config.toml
num_hidden_layers = 13
hidden_size = 320
num_attention_heads = 5
num_key_value_heads = 5
head_dim = 64
intermediate_size = 640
vocab_size = 22208
hidden_act = "tanh_gelu"
norm = "layernorm"
norm_place = "pre"
norm_eps = 1e-06
positions = "learned"
qk_norm = false
attn_scale = 0.125
bias = "all"
tie_word_embeddings = true
parallel_block = false
init = "normal"
init_std_qkv = 0.0161
init_std_o = 0.00316
init_std_up = 0.0161
init_std_down = 0.00224
optimizer = "laprop"
learning_rate = 0.00118
beta1 = 0.95
beta2 = 0.95
weight_decay = 0.082
lr_head = 0.00387
warmup_steps = 529
schedule = "wsd"
decay_fraction = 0.603
decay_shape = "sqrt"
final_lr_fraction = 0.0
batch_tokens = [32768, 65536]
max_seq_len = 1024
doc_mask = true
train_tokens = 325200000
max_steps = 6958
dataset = "wikipedia_en"
Each number is 50 + 10 x the weight over its row's rms, rounded and kept within 0 to 99. Layers, rows and columns count from 0. The size before them is the row's rms in percent of the matrix's.

# layer 2 MLP down (transposed), 640x320, rms 0.0558, rows 47-101, columns 0-63
076:47 59 54 68 48 39 38 46 54 51 53 54 81 58 48 76 56 51 46 47 52 45 32 60 18 72 50 38 42 36 49 66 43 44 37 58 58 45 66 60 64 39 62 50 51 42 51 44 46 44 63 56 65 72 46 73 36 49 32 63 53 41 47 39
109:46 44 47 40 41 49 41 41 55 43 50 45 56 58 44 35 38 34 49 41 63 63 63 47 38 51 60 52 37 51 56 57 44 43 64 59 33 46 38 52 33 64 58 49 59 59 50 62 42 43 53 70 38 45 65 55 37 47 56 44 56 62 44 59
099:61 33 77 51 35 43 65 43 42 50 54 48 53 43 65 52 47 64 22 35 53 53 60 39 52 43 49 56 46 69 50 56 27 58 36 42 49 45 55 57 45 49 42 42 45 52 52 48 64 48 48 85 53 63 54 54 46 55 63 52 72 40 48 49
139:52 42 49 41 38 50 40 56 46 43 43 37 52 54 58 38 44 65 56 53 51 54 49 42 55 57 59 63 64 62 56 46 45 66 35 54 66 64 53 26 52 45 46 56 51 67 49 23 34 38 41 38 47 57 52 40 51 51 54 42 33 34 54 64
088:53 53 47 36 38 50 29 55 57 43 54 40 69 38 60 37 62 60 60 41 69 46 32 64 52 44 36 52 36 48 34 49 57 61 55 31 44 49 51 56 48 63 55 39 68 56 43 64 69 43 53 68 52 42 66 46 31 48 59 31 59 41 46 53
095:51 49 36 43 50 53 49 57 43 46 51 53 39 70 56 36 38 55 57 54 41 49 50 57 60 59 68 45 54 39 61 38 40 52 39 42 63 64 60 53 52 80 49 36 43 52 67 46 43 47 42 67 48 65 64 60 55 51 50 46 50 32 51 50
082:44 51 44 57 42 60 24 44 59 47 58 40 59 65 36 36 65 32 59 40 58 57 52 36 46 57 50 53 41 56 33 49 47 69 71 63 82 55 48 54 61 51 34 47 34 47 37 41 61 47 71 55 47 54 59 53 33 47 70 60 41 43 49 44
110:57 50 48 56 51 55 46 55 34 44 51 47 32 48 44 59 50 47 47 52 57 57 42 61 36 61 60 47 65 60 39 58 67 55 45 58 36 35 68 35 50 54 51 47 44 42 47 47 45 50 43 32 58 29 52 44 65 59 50 41 47 54 40 48
106:49 54 60 33 57 39 46 52 49 50 38 38 56 65 47 57 56 47 46 53 54 37 55 44 37 42 40 58 60 49 64 59 36 65 39 47 54 64 48 46 60 48 51 53 39 39 54 50 47 50 49 60 52 55 55 66 43 49 60 49 26 43 44 40
110:47 49 46 59 54 43 38 55 41 49 46 33 50 44 40 55 43 51 65 49 55 29 36 57 50 55 42 66 51 51 50 64 61 48 74 52 40 57 34 47 62 58 53 64 57 40 51 58 58 53 53 70 39 64 57 41 43 63 47 54 34 57 47 58
086:47 56 48 58 55 40 63 35 54 47 55 48 47 45 43 47 37 63 41 47 53 57 45 57 63 60 43 44 47 56 34 52 61 51 64 43 56 52 53 55 40 33 71 38 45 54 49 70 39 60 55 42 35 44 43 50 40 40 49 55 71 52 42 50
106:47 57 52 57 37 59 56 38 56 42 49 58 40 49 66 54 49 52 50 40 36 40 45 53 59 45 57 50 35 46 46 46 43 45 50 60 50 62 31 57 55 57 47 65 46 50 44 45 48 37 49 48 59 52 32 53 55 45 39 45 54 59 63 58
101:53 61 64 42 53 40 48 45 70 53 43 42 52 45 65 48 53 45 59 52 50 58 64 50 50 27 48 46 44 51 51 49 58 44 52 44 66 58 55 33 40 42 26 48 39 62 62 50 45 61 59 62 57 38 45 55 59 49 45 50 36 38 58 40
090:28 36 61 27 58 41 33 57 54 51 37 50 44 46 39 45 67 33 40 66 38 48 62 52 66 65 64 62 31 64 51 59 43 70 67 54 68 55 55 48 45 35 46 62 36 55 54 43 32 59 45 39 41 43 33 54 54 29 54 57 49 41 45 55
100:65 53 70 44 39 58 56 38 67 55 41 41 34 58 48 38 32 39 19 36 40 48 41 63 43 43 46 50 46 46 48 29 32 56 47 50 47 62 50 60 65 45 50 51 50 47 30 56 46 49 43 48 47 59 41 46 44 50 56 41 48 56 51 60
114:43 44 61 59 46 36 51 56 67 40 54 45 49 43 60 66 65 68 54 61 52 47 46 54 52 60 41 56 40 69 42 52 58 46 56 44 59 47 48 53 54 52 61 47 60 43 58 57 53 43 45 57 63 48 49 41 35 45 76 42 38 52 54 41
090:59 72 23 52 36 42 42 53 56 65 31 42 41 48 54 49 55 42 36 31 54 55 62 50 47 40 45 60 61 59 70 59 65 45 63 50 62 57 35 58 41 43 24 58 70 48 64 49 65 38 58 58 51 36 50 34 68 45 70 80 52 44 48 49
096:26 43 49 55 59 56 37 41 51 50 40 28 38 36 40 49 47 52 59 48 43 62 51 57 54 56 64 59 53 36 62 42 51 38 38 42 56 55 57 36 56 47 68 69 52 45 59 52 59 52 54 49 51 57 47 47 71 49 55 66 61 51 45 50
092:46 36 51 51 48 76 63 43 46 43 52 50 53 46 76 46 50 47 56 55 51 48 51 69 42 51 43 49 39 57 28 53 46 49 50 43 48 43 57 49 56 27 40 42 50 42 40 45 50 58 41 49 73 68 49 47 39 55 69 45 38 53 35 59
118:42 55 48 50 64 39 72 53 50 58 37 49 53 70 67 46 54 59 40 54 49 44 39 61 47 65 51 55 46 51 58 30 37 67 76 60 62 57 40 69 51 58 41 56 51 54 49 62 57 44 49 42 43 60 38 65 28 34 48 48 41 46 46 39
098:33 60 30 49 50 55 42 51 46 60 42 49 46 53 54 64 27 48 58 55 58 26 43 35 62 34 54 33 48 51 56 52 54 59 49 48 54 55 50 74 58 22 57 53 32 57 63 58 44 31 51 64 44 45 42 61 56 58 47 44 55 38 47 43
099:58 60 64 44 54 57 49 60 51 39 40 52 53 47 44 71 51 63 39 64 59 47 44 56 60 71 41 45 52 31 60 36 57 47 58 50 50 40 37 47 36 49 59 47 34 30 43 64 42 49 43 43 40 43 51 54 59 52 47 42 54 62 45 40
102:44 55 26 69 49 61 54 41 48 61 54 49 52 40 59 37 44 45 52 56 43 46 53 50 50 49 50 37 40 53 51 42 50 48 53 64 41 49 57 68 55 43 63 49 48 29 66 54 59 42 55 47 54 56 62 54 38 38 27 45 45 38 46 42
101:44 43 35 39 53 50 37 46 35 47 38 39 53 35 48 53 50 44 51 49 50 45 30 48 51 57 43 31 71 49 66 51 56 60 47 54 44 53 48 46 69 44 43 56 53 60 59 69 50 47 51 57 53 48 56 57 40 51 40 56 53 45 30 44
093:51 45 59 45 56 49 51 52 58 38 58 51 51 43 46 55 56 40 53 50 53 66 42 52 60 42 59 66 52 47 52 32 47 59 46 51 45 29 48 38 60 62 60 32 34 76 59 48 41 51 32 44 61 56 42 51 56 55 49 53 58 36 52 36
094:45 56 51 53 49 75 48 38 47 30 58 53 41 52 43 42 56 51 47 53 56 64 45 43 35 59 53 66 32 56 52 54 58 48 52 43 37 51 52 54 61 69 53 36 35 65 66 56 65 49 41 55 45 62 45 39 39 46 65 54 65 62 38 51
095:44 64 42 70 48 40 65 60 58 45 34 51 63 45 47 54 73 54 33 63 42 61 64 59 56 42 56 70 50 52 36 54 48 36 25 50 46 49 53 48 37 65 60 50 38 48 51 34 50 42 53 44 33 56 63 61 43 30 52 52 51 43 38 62
090:41 51 51 43 47 61 33 73 59 46 72 66 54 56 44 47 51 48 45 47 43 60 35 41 51 63 57 50 38 50 57 57 34 46 59 35 52 57 51 65 47 39 56 29 54 62 51 53 49 54 78 35 48 54 45 45 52 36 55 43 46 40 56 51
107:46 53 52 36 43 39 57 35 66 40 34 59 57 45 31 63 44 32 62 38 55 71 51 44 58 71 52 37 42 54 54 51 62 65 72 38 58 53 43 78 37 49 56 41 43 41 59 52 51 47 45 54 52 71 35 53 55 52 65 60 44 50 51 58
121:63 48 49 34 36 61 54 45 46 42 50 45 37 40 66 58 59 69 44 54 47 52 36 46 38 57 49 55 56 55 30 46 59 47 41 39 36 68 65 63 44 45 37 63 40 37 49 32 44 47 36 57 71 30 46 42 47 54 59 44 21 55 59 47
087:51 52 59 60 50 42 54 40 40 29 41 52 48 39 53 67 43 46 56 51 50 75 35 47 46 55 42 53 36 61 43 45 47 45 47 50 40 48 49 59 51 53 69 54 42 64 45 59 42 46 79 44 61 21 55 57 58 55 55 47 50 51 46 49
110:47 56 56 39 25 46 43 44 56 48 57 54 53 60 59 60 43 36 44 61 57 34 41 49 56 55 51 47 47 47 47 50 57 44 56 59 60 58 59 38 40 43 51 51 46 61 49 45 67 38 58 57 36 36 42 52 41 55 59 62 41 59 46 65
063:47 57 48 53 45 45 49 50 46 41 53 58 39 40 60 67 57 57 52 43 51 49 57 54 53 58 66 33 63 48 50 55 54 48 52 55 42 54 58 41 61 48 58 58 58 49 61 49 37 78 58 60 69 33 47 34 65 56 35 45 47 55 58 40
113:53 60 33 60 57 55 52 46 43 33 40 38 52 62 46 65 55 54 37 43 42 40 61 52 44 47 33 66 32 38 45 36 68 46 52 59 70 46 37 56 41 58 45 34 51 54 73 45 53 57 46 71 51 59 54 38 35 48 56 57 67 58 41 35
103:50 48 58 70 43 53 36 46 44 52 40 36 45 50 56 49 47 73 50 42 55 50 54 54 42 52 46 65 41 38 67 53 42 35 53 44 34 59 58 38 52 45 54 42 73 49 46 32 57 55 39 73 62 60 53 66 43 46 44 65 72 42 49 57
103:37 48 71 51 47 53 41 40 48 45 65 57 47 54 52 46 62 43 45 79 46 51 51 55 59 29 48 54 46 66 69 49 38 56 50 51 43 51 45 61 58 59 49 64 46 52 35 39 50 39 39 62 34 52 47 65 55 36 56 67 44 67 34 56
102:57 60 56 55 54 57 60 60 54 44 35 53 55 57 55 46 49 43 35 64 65 38 63 38 39 34 56 47 41 52 52 57 42 59 61 45 53 55 42 60 48 69 62 60 54 55 48 54 59 41 63 46 35 53 47 45 47 28 43 57 52 45 28 61
075:44 57 44 60 54 60 54 36 41 59 45 43 34 48 50 43 64 35 40 55 59 69 60 61 44 45 52 53 62 43 36 47 49 54 42 44 40 36 53 48 51 52 47 42 57 60 51 48 54 30 47 60 47 68 76 57 48 44 45 45 60 49 56 62
098:41 54 56 28 40 52 45 62 59 66 18 28 45 46 50 50 41 45 55 37 50 59 61 41 48 51 44 51 34 74 58 57 46 43 72 56 51 46 49 64 35 42 36 48 32 54 45 53 38 44 64 61 34 62 55 57 57 52 60 49 61 37 59 48
089:37 37 51 68 45 62 43 54 66 37 38 29 52 44 57 40 49 76 65 42 49 65 53 58 54 44 48 49 46 47 38 87 43 54 60 50 36 44 58 47 49 68 56 36 40 56 48 53 67 41 51 54 35 32 48 54 52 54 36 59 39 47 28 48
075:47 55 64 57 51 34 46 46 55 61 52 52 51 48 41 46 68 52 49 53 43 57 57 53 51 41 41 45 39 38 58 30 54 62 48 56 39 61 69 33 62 34 48 47 56 40 57 60 56 38 42 60 60 64 58 58 57 26 60 36 55 44 49 66
083:41 62 63 60 51 58 52 47 71 43 68 65 39 47 53 42 56 56 53 49 40 65 41 67 50 72 54 57 32 54 62 56 39 49 32 45 44 58 39 56 67 47 43 40 41 55 38 44 47 47 46 42 44 55 39 34 46 47 68 66 62 48 30 40
111:38 48 51 55 48 63 51 56 47 52 26 54 39 47 51 46 29 52 50 57 43 69 54 38 53 48 44 47 72 39 54 45 37 53 50 39 28 50 58 51 46 46 37 63 28 48 62 49 28 49 41 24 57 48 39 73 49 63 52 52 23 57 68 61
094:41 47 37 46 45 36 66 52 50 53 52 51 59 42 66 55 59 66 62 65 48 50 50 67 40 40 50 30 67 51 39 51 44 63 52 61 54 40 54 50 43 48 68 43 53 48 45 64 37 57 65 50 38 43 54 44 39 35 67 64 44 60 47 57
089:57 46 41 57 52 51 54 37 73 46 54 48 48 37 47 47 57 48 50 60 49 51 51 51 64 49 28 50 46 37 53 50 63 44 42 35 51 37 48 58 64 62 35 42 59 59 54 46 49 45 59 43 42 36 50 35 59 49 55 58 53 33 46 56
104:57 44 46 56 42 47 53 67 54 49 57 58 53 61 47 51 68 49 44 46 40 70 44 34 24 64 54 49 66 62 62 52 75 60 65 60 44 62 46 38 34 69 41 47 63 36 52 34 60 23 60 54 55 58 57 55 40 38 55 47 61 43 72 68
121:55 25 39 31 37 50 44 50 54 53 47 43 50 58 45 51 47 47 52 48 46 49 50 44 58 46 52 24 38 53 49 49 55 27 60 36 37 51 60 68 60 58 47 68 78 53 48 34 53 40 67 56 44 41 50 35 56 44 45 56 55 46 61 52
108:52 49 52 30 46 57 57 54 58 61 44 42 67 55 43 56 48 41 58 44 59 52 56 54 33 50 52 50 47 46 39 29 54 49 67 49 41 56 42 56 43 42 35 54 52 62 49 28 29 51 38 50 62 46 43 42 64 36 56 50 63 40 32 31
118:48 50 44 57 48 60 47 41 47 19 52 52 49 50 23 37 51 59 37 52 52 47 38 50 45 43 42 62 49 46 52 32 64 64 56 49 44 57 48 56 49 35 60 44 39 51 52 39 52 46 37 45 30 43 46 50 47 64 46 44 42 49 26 58
082:69 54 47 39 63 44 62 51 52 42 58 42 67 30 60 54 54 54 55 50 60 51 72 59 73 53 40 66 42 50 51 44 72 59 55 53 51 50 44 52 53 26 52 52 38 42 61 49 57 45 55 52 57 34 42 54 61 60 36 53 70 53 54 49
089:52 59 55 66 54 52 53 44 42 37 66 26 59 62 55 42 53 44 47 55 52 62 32 45 46 63 50 57 49 53 59 49 40 59 50 47 46 43 45 69 53 57 48 55 66 51 50 50 51 49 61 48 30 65 62 50 47 59 58 42 60 45 70 55
102:50 52 27 48 38 46 51 63 40 65 60 53 56 67 55 49 47 45 45 27 62 49 37 45 53 52 43 50 63 53 51 59 71 58 42 52 47 68 51 46 46 43 58 62 46 51 44 32 64 35 57 38 36 41 29 54 47 49 50 56 64 47 41 54
099:68 60 46 50 57 45 56 45 56 52 55 46 55 44 56 56 61 54 61 36 59 55 66 52 52 57 39 46 41 61 33 55 53 46 51 53 48 51 39 51 36 36 53 46 40 28 57 51 53 58 42 61 48 46 49 64 47 55 35 52 78 58 35 35
152:50 24 48 56 47 39 52 37 57 35 42 40 41 42 45 58 63 75 47 44 58 68 30 50 54 45 46 59 42 49 65 70 63 39 39 47 61 51 51 40 40 46 60 47 52 37 45 51 51 61 46 58 43 34 53 55 57 36 55 48 60 49 57 23
099:54 60 56 48 43 45 51 40 44 34 54 37 54 35 59 48 63 55 52 41 54 56 39 39 33 49 60 29 54 57 70 44 35 53 54 58 60 42 50 54 52 50 45 55 63 42 53 63 64 68 54 50 37 65 39 61 41 64 59 57 55 44 46 47
# layer 2 MLP up, 640x320, rms 0.071, rows 48-101, columns 0-63
104:47 74 36 54 46 49 36 61 58 49 56 44 38 53 46 46 52 54 46 57 53 48 44 49 56 53 57 38 52 32 54 51 65 50 44 48 56 37 67 51 78 53 39 58 52 64 64 52 51 47 48 64 54 56 32 54 50 41 56 23 58 48 57 58
086:58 42 55 44 60 53 38 52 53 50 66 51 58 57 74 55 47 37 55 45 71 46 56 54 41 55 65 49 47 52 68 41 68 50 50 75 43 21 45 51 64 38 45 46 52 42 36 47 41 47 46 44 60 47 49 46 45 52 51 48 37 52 37 45
121:44 49 66 49 34 61 36 50 49 48 49 43 42 42 30 51 45 73 43 42 49 39 52 48 60 47 49 44 56 41 31 59 34 59 48 36 66 68 56 45 72 45 47 32 33 51 40 51 48 59 62 53 41 55 41 67 74 60 51 50 62 38 57 39
088:27 52 54 69 45 47 60 52 42 67 37 50 64 59 61 49 52 43 64 57 44 52 69 56 51 51 59 50 71 45 45 49 51 62 50 35 43 33 55 56 58 43 52 57 54 23 51 51 53 51 48 53 57 54 52 67 53 50 48 47 41 51 46 55
091:51 38 60 61 56 53 38 37 41 35 54 54 62 23 41 60 64 42 44 48 59 53 53 57 40 47 49 59 51 50 68 59 64 60 46 60 47 34 46 50 58 40 52 57 43 42 41 45 55 47 33 50 47 41 39 47 48 46 57 55 64 46 49 53
080:44 46 29 67 45 51 70 47 49 41 63 53 41 36 34 33 54 43 50 56 54 54 54 37 39 44 46 60 43 39 47 65 70 49 49 48 48 54 59 33 58 55 55 61 63 49 47 47 58 57 34 50 56 44 73 26 39 41 44 42 64 49 52 63
105:55 68 34 50 48 44 21 48 59 45 57 58 42 47 55 54 49 57 61 41 54 53 46 62 50 54 54 38 49 40 33 56 47 33 45 41 58 27 44 49 57 68 49 48 57 44 68 58 51 47 53 31 46 37 56 47 41 41 43 56 53 55 50 56
103:23 51 29 78 50 51 54 75 49 49 64 75 42 48 71 50 58 64 53 62 33 65 51 38 50 46 60 47 51 46 53 61 48 48 51 45 33 26 60 55 57 72 58 68 66 52 58 67 59 55 50 48 54 43 56 54 41 40 55 59 54 81 46 41
096:62 44 46 53 41 63 56 48 43 39 48 55 51 24 55 55 56 73 42 52 42 53 44 57 41 61 48 61 60 46 55 44 39 66 55 41 48 40 61 54 72 40 56 31 40 49 41 47 55 58 45 65 54 38 51 77 53 54 42 60 62 50 39 35
090:42 58 47 49 41 50 52 72 40 62 50 48 50 48 62 61 45 45 52 60 48 24 79 46 56 50 65 42 58 46 55 45 51 50 48 40 52 38 66 60 53 41 40 58 62 69 64 36 33 49 41 45 64 62 23 71 49 51 62 46 51 50 53 37
103:52 45 38 59 42 57 39 47 47 33 50 43 38 52 47 59 55 58 43 67 41 60 34 38 55 50 52 53 38 54 48 50 51 44 33 58 58 45 37 31 43 65 52 37 32 44 54 73 36 51 55 43 62 47 40 45 54 70 58 53 43 47 54 55
098:39 51 51 71 40 50 59 38 53 53 55 71 57 39 67 45 61 57 54 40 49 59 42 38 54 44 45 41 56 26 58 53 26 56 23 56 45 40 66 40 66 54 44 57 64 65 52 57 55 53 62 35 43 56 46 49 63 46 64 58 58 45 60 42
092:42 45 55 67 42 36 65 56 42 41 54 76 47 49 50 50 58 49 64 52 55 49 65 55 44 50 63 50 57 40 36 58 42 34 47 46 22 51 57 51 65 53 42 64 61 54 49 58 67 57 57 50 41 53 65 28 46 40 46 47 54 44 51 67
102:64 56 50 49 34 44 50 58 38 41 39 51 51 51 41 38 73 63 54 39 61 33 52 51 48 36 45 36 56 54 49 50 36 50 44 37 39 62 51 37 54 39 55 40 54 34 62 52 80 53 47 60 56 38 36 71 54 50 51 53 55 65 44 36
104:51 67 36 32 50 55 34 47 48 39 61 54 34 36 60 39 69 61 38 60 52 41 49 44 27 38 42 52 52 40 52 69 43 51 50 31 57 47 59 42 52 56 53 53 45 49 44 61 51 48 62 56 48 52 42 67 39 55 41 52 61 49 64 53
093:60 67 51 56 44 55 32 54 52 49 53 50 41 50 61 59 40 70 46 62 46 38 56 40 57 49 65 49 59 32 42 51 56 51 29 36 55 61 56 49 67 62 40 39 40 39 46 51 58 49 42 58 55 43 37 60 78 47 67 55 40 49 63 28
104:49 55 30 50 46 50 44 58 44 44 51 56 49 46 49 34 55 38 56 61 59 54 73 53 50 35 72 59 48 34 61 46 49 43 64 31 26 33 56 48 54 68 56 57 46 63 74 71 69 53 59 47 55 44 42 58 43 43 54 49 58 70 44 46
099:51 59 47 49 62 42 30 42 44 48 50 63 30 49 51 46 60 77 39 60 36 69 44 61 60 54 50 64 60 45 40 34 45 61 51 41 54 42 67 38 57 67 57 56 35 43 56 56 44 68 43 38 51 43 38 59 50 52 56 49 57 59 65 47
100:57 55 45 54 28 60 32 65 38 46 56 41 30 47 51 46 60 76 42 69 45 40 47 49 54 44 52 35 52 32 36 57 48 36 27 53 68 41 69 38 53 67 36 36 52 53 63 50 56 50 41 53 72 45 45 42 49 54 58 66 35 45 55 26
110:45 41 48 37 38 34 30 40 52 52 46 51 42 45 68 73 44 53 58 51 80 41 56 48 38 47 58 35 65 61 65 52 46 54 40 55 56 47 58 42 47 51 53 62 46 47 46 37 44 53 56 53 44 43 40 51 51 75 35 50 45 53 53 34
098:47 29 49 58 52 55 61 49 55 57 44 48 57 44 57 45 50 57 47 65 46 44 60 59 48 54 69 43 46 48 68 53 46 64 34 61 40 58 51 60 51 38 48 50 69 62 63 66 41 50 54 61 53 40 43 50 41 41 57 41 48 56 49 46
105:61 67 46 44 42 58 44 46 50 64 56 57 35 56 55 48 44 59 41 44 42 47 44 59 60 48 59 47 41 36 33 61 50 64 36 49 64 54 68 48 62 64 46 40 50 41 51 55 38 57 57 58 58 59 33 65 45 57 45 34 54 37 51 30
107:62 46 63 47 45 47 41 78 25 30 52 50 33 58 47 53 45 53 55 60 46 48 46 73 53 41 51 58 48 46 31 55 41 34 57 50 46 41 37 61 56 53 57 35 58 55 55 32 53 57 48 50 44 49 44 51 54 54 33 58 45 46 58 42
100:45 63 57 63 47 43 55 57 45 33 50 83 59 46 66 69 48 50 44 41 48 63 68 48 59 40 68 61 43 55 50 59 47 42 62 42 40 29 49 51 49 54 58 70 59 45 50 46 49 70 55 42 44 38 54 48 54 39 45 58 42 45 49 37
094:62 57 53 74 42 52 58 51 57 48 38 42 58 69 47 46 61 53 47 43 56 36 51 42 52 56 54 36 42 54 48 46 59 35 40 34 55 67 40 33 37 36 41 42 76 45 62 51 46 46 23 67 65 48 54 34 65 51 61 42 48 45 45 66
107:48 41 48 43 51 56 35 58 57 43 52 45 47 55 33 38 48 52 55 48 69 42 50 60 48 44 52 27 44 32 57 55 45 43 45 40 45 86 47 48 51 43 58 43 61 59 55 63 48 54 60 66 49 49 43 60 66 53 62 52 57 53 71 55
091:35 44 59 42 40 45 50 46 52 48 79 77 48 45 43 36 47 44 65 46 65 40 73 58 58 49 81 36 45 40 30 50 55 47 58 51 49 60 65 39 49 58 61 50 57 39 37 51 51 60 61 45 45 35 70 45 51 45 54 47 34 40 53 46
102:25 42 59 50 62 40 43 56 46 51 51 53 30 42 45 55 44 54 46 54 45 49 57 64 56 50 56 38 65 52 59 62 30 58 50 48 61 37 67 48 55 42 49 68 70 50 48 55 52 47 51 46 86 52 34 43 65 58 54 56 28 44 56 58
121:28 34 54 48 48 52 50 37 44 47 50 59 43 42 55 62 48 52 44 47 43 62 54 40 36 45 50 50 56 50 33 66 42 53 51 62 41 58 48 48 65 58 67 65 39 37 37 54 33 54 71 52 49 50 47 63 61 62 29 46 49 60 64 55
098:43 43 58 57 55 40 59 55 50 49 54 69 47 40 54 53 50 56 48 43 54 43 62 71 45 33 71 40 66 47 44 54 46 38 34 40 59 62 47 36 48 61 53 71 44 34 54 39 66 52 68 60 63 49 30 40 57 63 45 42 44 51 67 42
093:56 43 51 42 55 64 47 44 50 58 41 42 54 63 48 56 49 50 42 65 35 53 48 61 42 58 67 44 47 39 46 47 59 47 48 54 56 55 50 51 51 39 50 31 62 36 63 60 41 48 51 58 70 52 49 45 46 50 39 47 49 41 45 52
062:44 44 67 70 44 51 52 37 34 51 62 54 29 55 66 61 65 55 55 40 56 45 60 48 36 41 49 42 52 44 53 65 42 49 34 49 38 43 76 41 60 50 65 57 53 54 46 47 45 52 52 57 69 40 62 40 67 54 41 45 37 53 58 53
099:53 60 37 34 32 42 38 58 31 38 66 69 45 34 47 46 51 52 51 60 59 41 64 60 57 31 43 56 51 35 43 62 48 53 55 47 60 41 71 43 68 64 60 52 34 54 63 43 56 63 62 37 43 42 40 55 52 67 51 41 50 46 66 45
108:50 54 45 75 40 45 50 65 50 49 53 58 39 47 54 53 62 48 39 45 49 58 52 37 54 25 78 55 37 50 63 46 38 34 40 45 29 67 38 45 46 68 74 71 40 57 50 33 44 60 44 64 52 45 52 51 60 45 50 48 46 61 62 48
095:56 55 35 67 27 41 42 67 40 46 65 52 56 52 60 35 70 61 47 63 43 45 48 59 57 40 72 54 55 38 54 51 57 34 37 47 37 38 49 48 49 62 57 53 52 64 56 61 51 55 54 43 61 45 41 46 33 39 60 45 40 62 58 43
100:55 59 44 51 21 56 42 51 57 45 47 52 50 52 46 44 50 50 76 55 60 40 55 47 59 29 44 39 60 42 44 53 63 29 42 48 51 51 49 48 53 50 40 32 69 30 62 46 89 48 34 55 54 46 58 54 69 56 55 56 49 56 55 47
069:51 41 58 60 71 64 51 47 34 57 61 56 27 63 35 35 51 42 66 65 54 56 50 40 54 44 55 45 36 44 45 65 55 53 34 40 40 65 44 48 51 51 49 39 60 53 47 47 45 61 51 67 59 31 60 63 55 41 41 44 57 59 44 37
108:29 46 44 62 52 52 55 48 39 56 45 54 59 70 45 34 32 38 65 68 37 37 58 60 39 42 57 45 59 32 29 53 55 40 31 45 36 59 43 44 52 58 48 40 56 38 49 61 56 50 53 37 58 52 56 39 43 51 45 43 33 45 48 68
102:60 40 45 53 15 47 63 48 45 32 63 57 49 25 58 40 60 67 54 47 57 44 47 38 55 27 45 56 42 32 42 59 39 42 56 58 27 54 52 47 43 59 73 40 48 69 43 41 57 61 64 53 55 56 55 52 58 55 39 56 57 53 48 42
105:56 45 56 50 26 36 46 55 44 44 46 47 61 59 49 61 55 48 58 48 65 41 44 41 38 32 51 37 48 40 55 43 40 37 45 53 25 77 45 43 36 30 53 48 81 63 55 53 53 56 58 59 56 53 39 46 61 46 54 48 54 53 58 58
086:52 48 64 37 45 55 52 34 55 46 58 54 43 60 33 37 52 48 74 53 74 39 55 54 56 44 56 21 48 41 22 49 38 42 51 49 50 67 51 39 46 48 42 40 57 27 50 57 51 52 43 62 45 41 62 43 75 65 41 42 36 39 56 74
112:37 37 36 50 48 45 43 56 40 39 35 58 41 48 50 51 54 56 64 46 36 58 60 57 44 45 47 50 63 57 31 70 43 50 50 51 48 38 56 42 45 51 67 71 42 28 47 49 54 56 45 38 54 56 42 63 61 63 53 49 46 65 81 46
103:49 58 38 48 44 54 49 49 62 51 46 35 53 52 41 30 60 50 41 49 59 46 56 35 36 37 52 32 68 41 60 51 59 35 53 30 55 54 37 24 45 48 59 47 54 36 60 83 64 47 55 47 59 57 49 51 53 40 53 45 55 60 55 47
093:25 39 42 56 50 54 48 41 52 54 40 46 41 56 54 40 54 46 38 54 55 36 46 47 36 42 42 49 63 44 47 63 34 49 40 53 63 37 58 36 53 39 49 73 41 50 48 42 63 56 47 39 49 60 42 44 53 50 55 61 51 45 59 55
106:35 52 44 41 55 49 50 38 42 46 56 55 48 54 41 28 49 52 57 68 48 62 48 50 45 49 42 41 51 52 44 57 42 56 63 53 44 64 46 49 50 56 49 44 55 16 41 62 48 56 54 58 49 37 51 51 59 77 22 42 59 58 49 61
110:50 26 38 49 52 53 58 47 51 35 45 50 49 54 43 43 55 53 54 57 46 60 61 64 35 51 54 49 56 50 38 58 47 58 40 69 47 52 47 46 43 62 51 49 58 46 25 38 43 47 46 55 54 43 45 23 53 53 60 54 58 47 59 54
101:61 49 51 65 40 61 56 59 33 55 60 74 48 47 49 37 47 62 64 61 59 48 70 55 64 26 66 40 47 26 53 48 33 51 44 50 42 72 59 43 50 61 44 41 59 55 44 56 61 50 38 59 52 49 45 58 55 48 63 31 48 58 50 37
117:60 57 44 41 44 60 42 50 37 49 52 43 60 54 35 34 55 44 56 57 51 34 41 58 57 26 42 52 48 28 57 54 56 53 59 35 47 51 46 41 64 44 52 34 67 60 45 61 56 54 64 63 53 54 26 77 53 60 64 42 63 45 59 44
091:43 43 58 73 56 48 50 45 41 36 38 82 40 54 40 58 62 49 56 36 48 64 61 63 54 37 48 59 57 47 35 59 53 58 39 53 35 37 66 46 50 61 58 49 53 32 47 64 71 69 50 47 41 38 58 47 58 35 47 56 47 63 46 57
095:40 62 56 62 45 39 33 63 48 63 52 45 48 54 49 45 54 65 58 57 48 44 56 51 59 48 70 16 64 55 35 50 52 47 43 54 64 33 49 47 43 48 42 54 58 25 53 51 38 48 48 54 56 48 48 64 54 60 51 36 48 62 63 26
100:50 45 50 51 44 63 37 27 51 36 56 49 49 56 45 48 54 29 43 57 56 61 41 63 51 48 49 54 57 46 53 62 46 58 44 71 46 45 38 44 50 43 42 35 59 28 36 62 47 48 54 49 47 37 57 57 47 46 40 47 44 42 44 68
104:42 51 52 67 44 35 60 65 41 53 48 79 52 37 60 57 58 52 68 54 67 65 61 39 56 49 56 49 56 44 58 48 50 58 41 52 30 28 61 43 46 56 52 66 68 52 51 57 56 53 46 37 42 35 62 46 54 39 51 43 50 62 47 40
105:38 35 55 47 45 45 58 49 39 49 47 52 49 54 71 44 57 62 55 63 48 39 49 71 30 42 52 50 62 49 62 60 55 42 27 71 37 50 49 49 53 56 65 42 56 41 43 50 66 58 50 50 67 37 43 34 49 59 60 58 33 61 55 43
100:44 66 61 75 45 28 37 60 50 59 62 41 46 64 55 39 57 45 64 54 53 62 48 58 53 55 71 38 58 39 61 44 62 39 41 75 50 27 58 53 39 60 50 36 53 49 57 44 57 62 40 44 46 38 49 47 40 43 54 43 43 58 59 25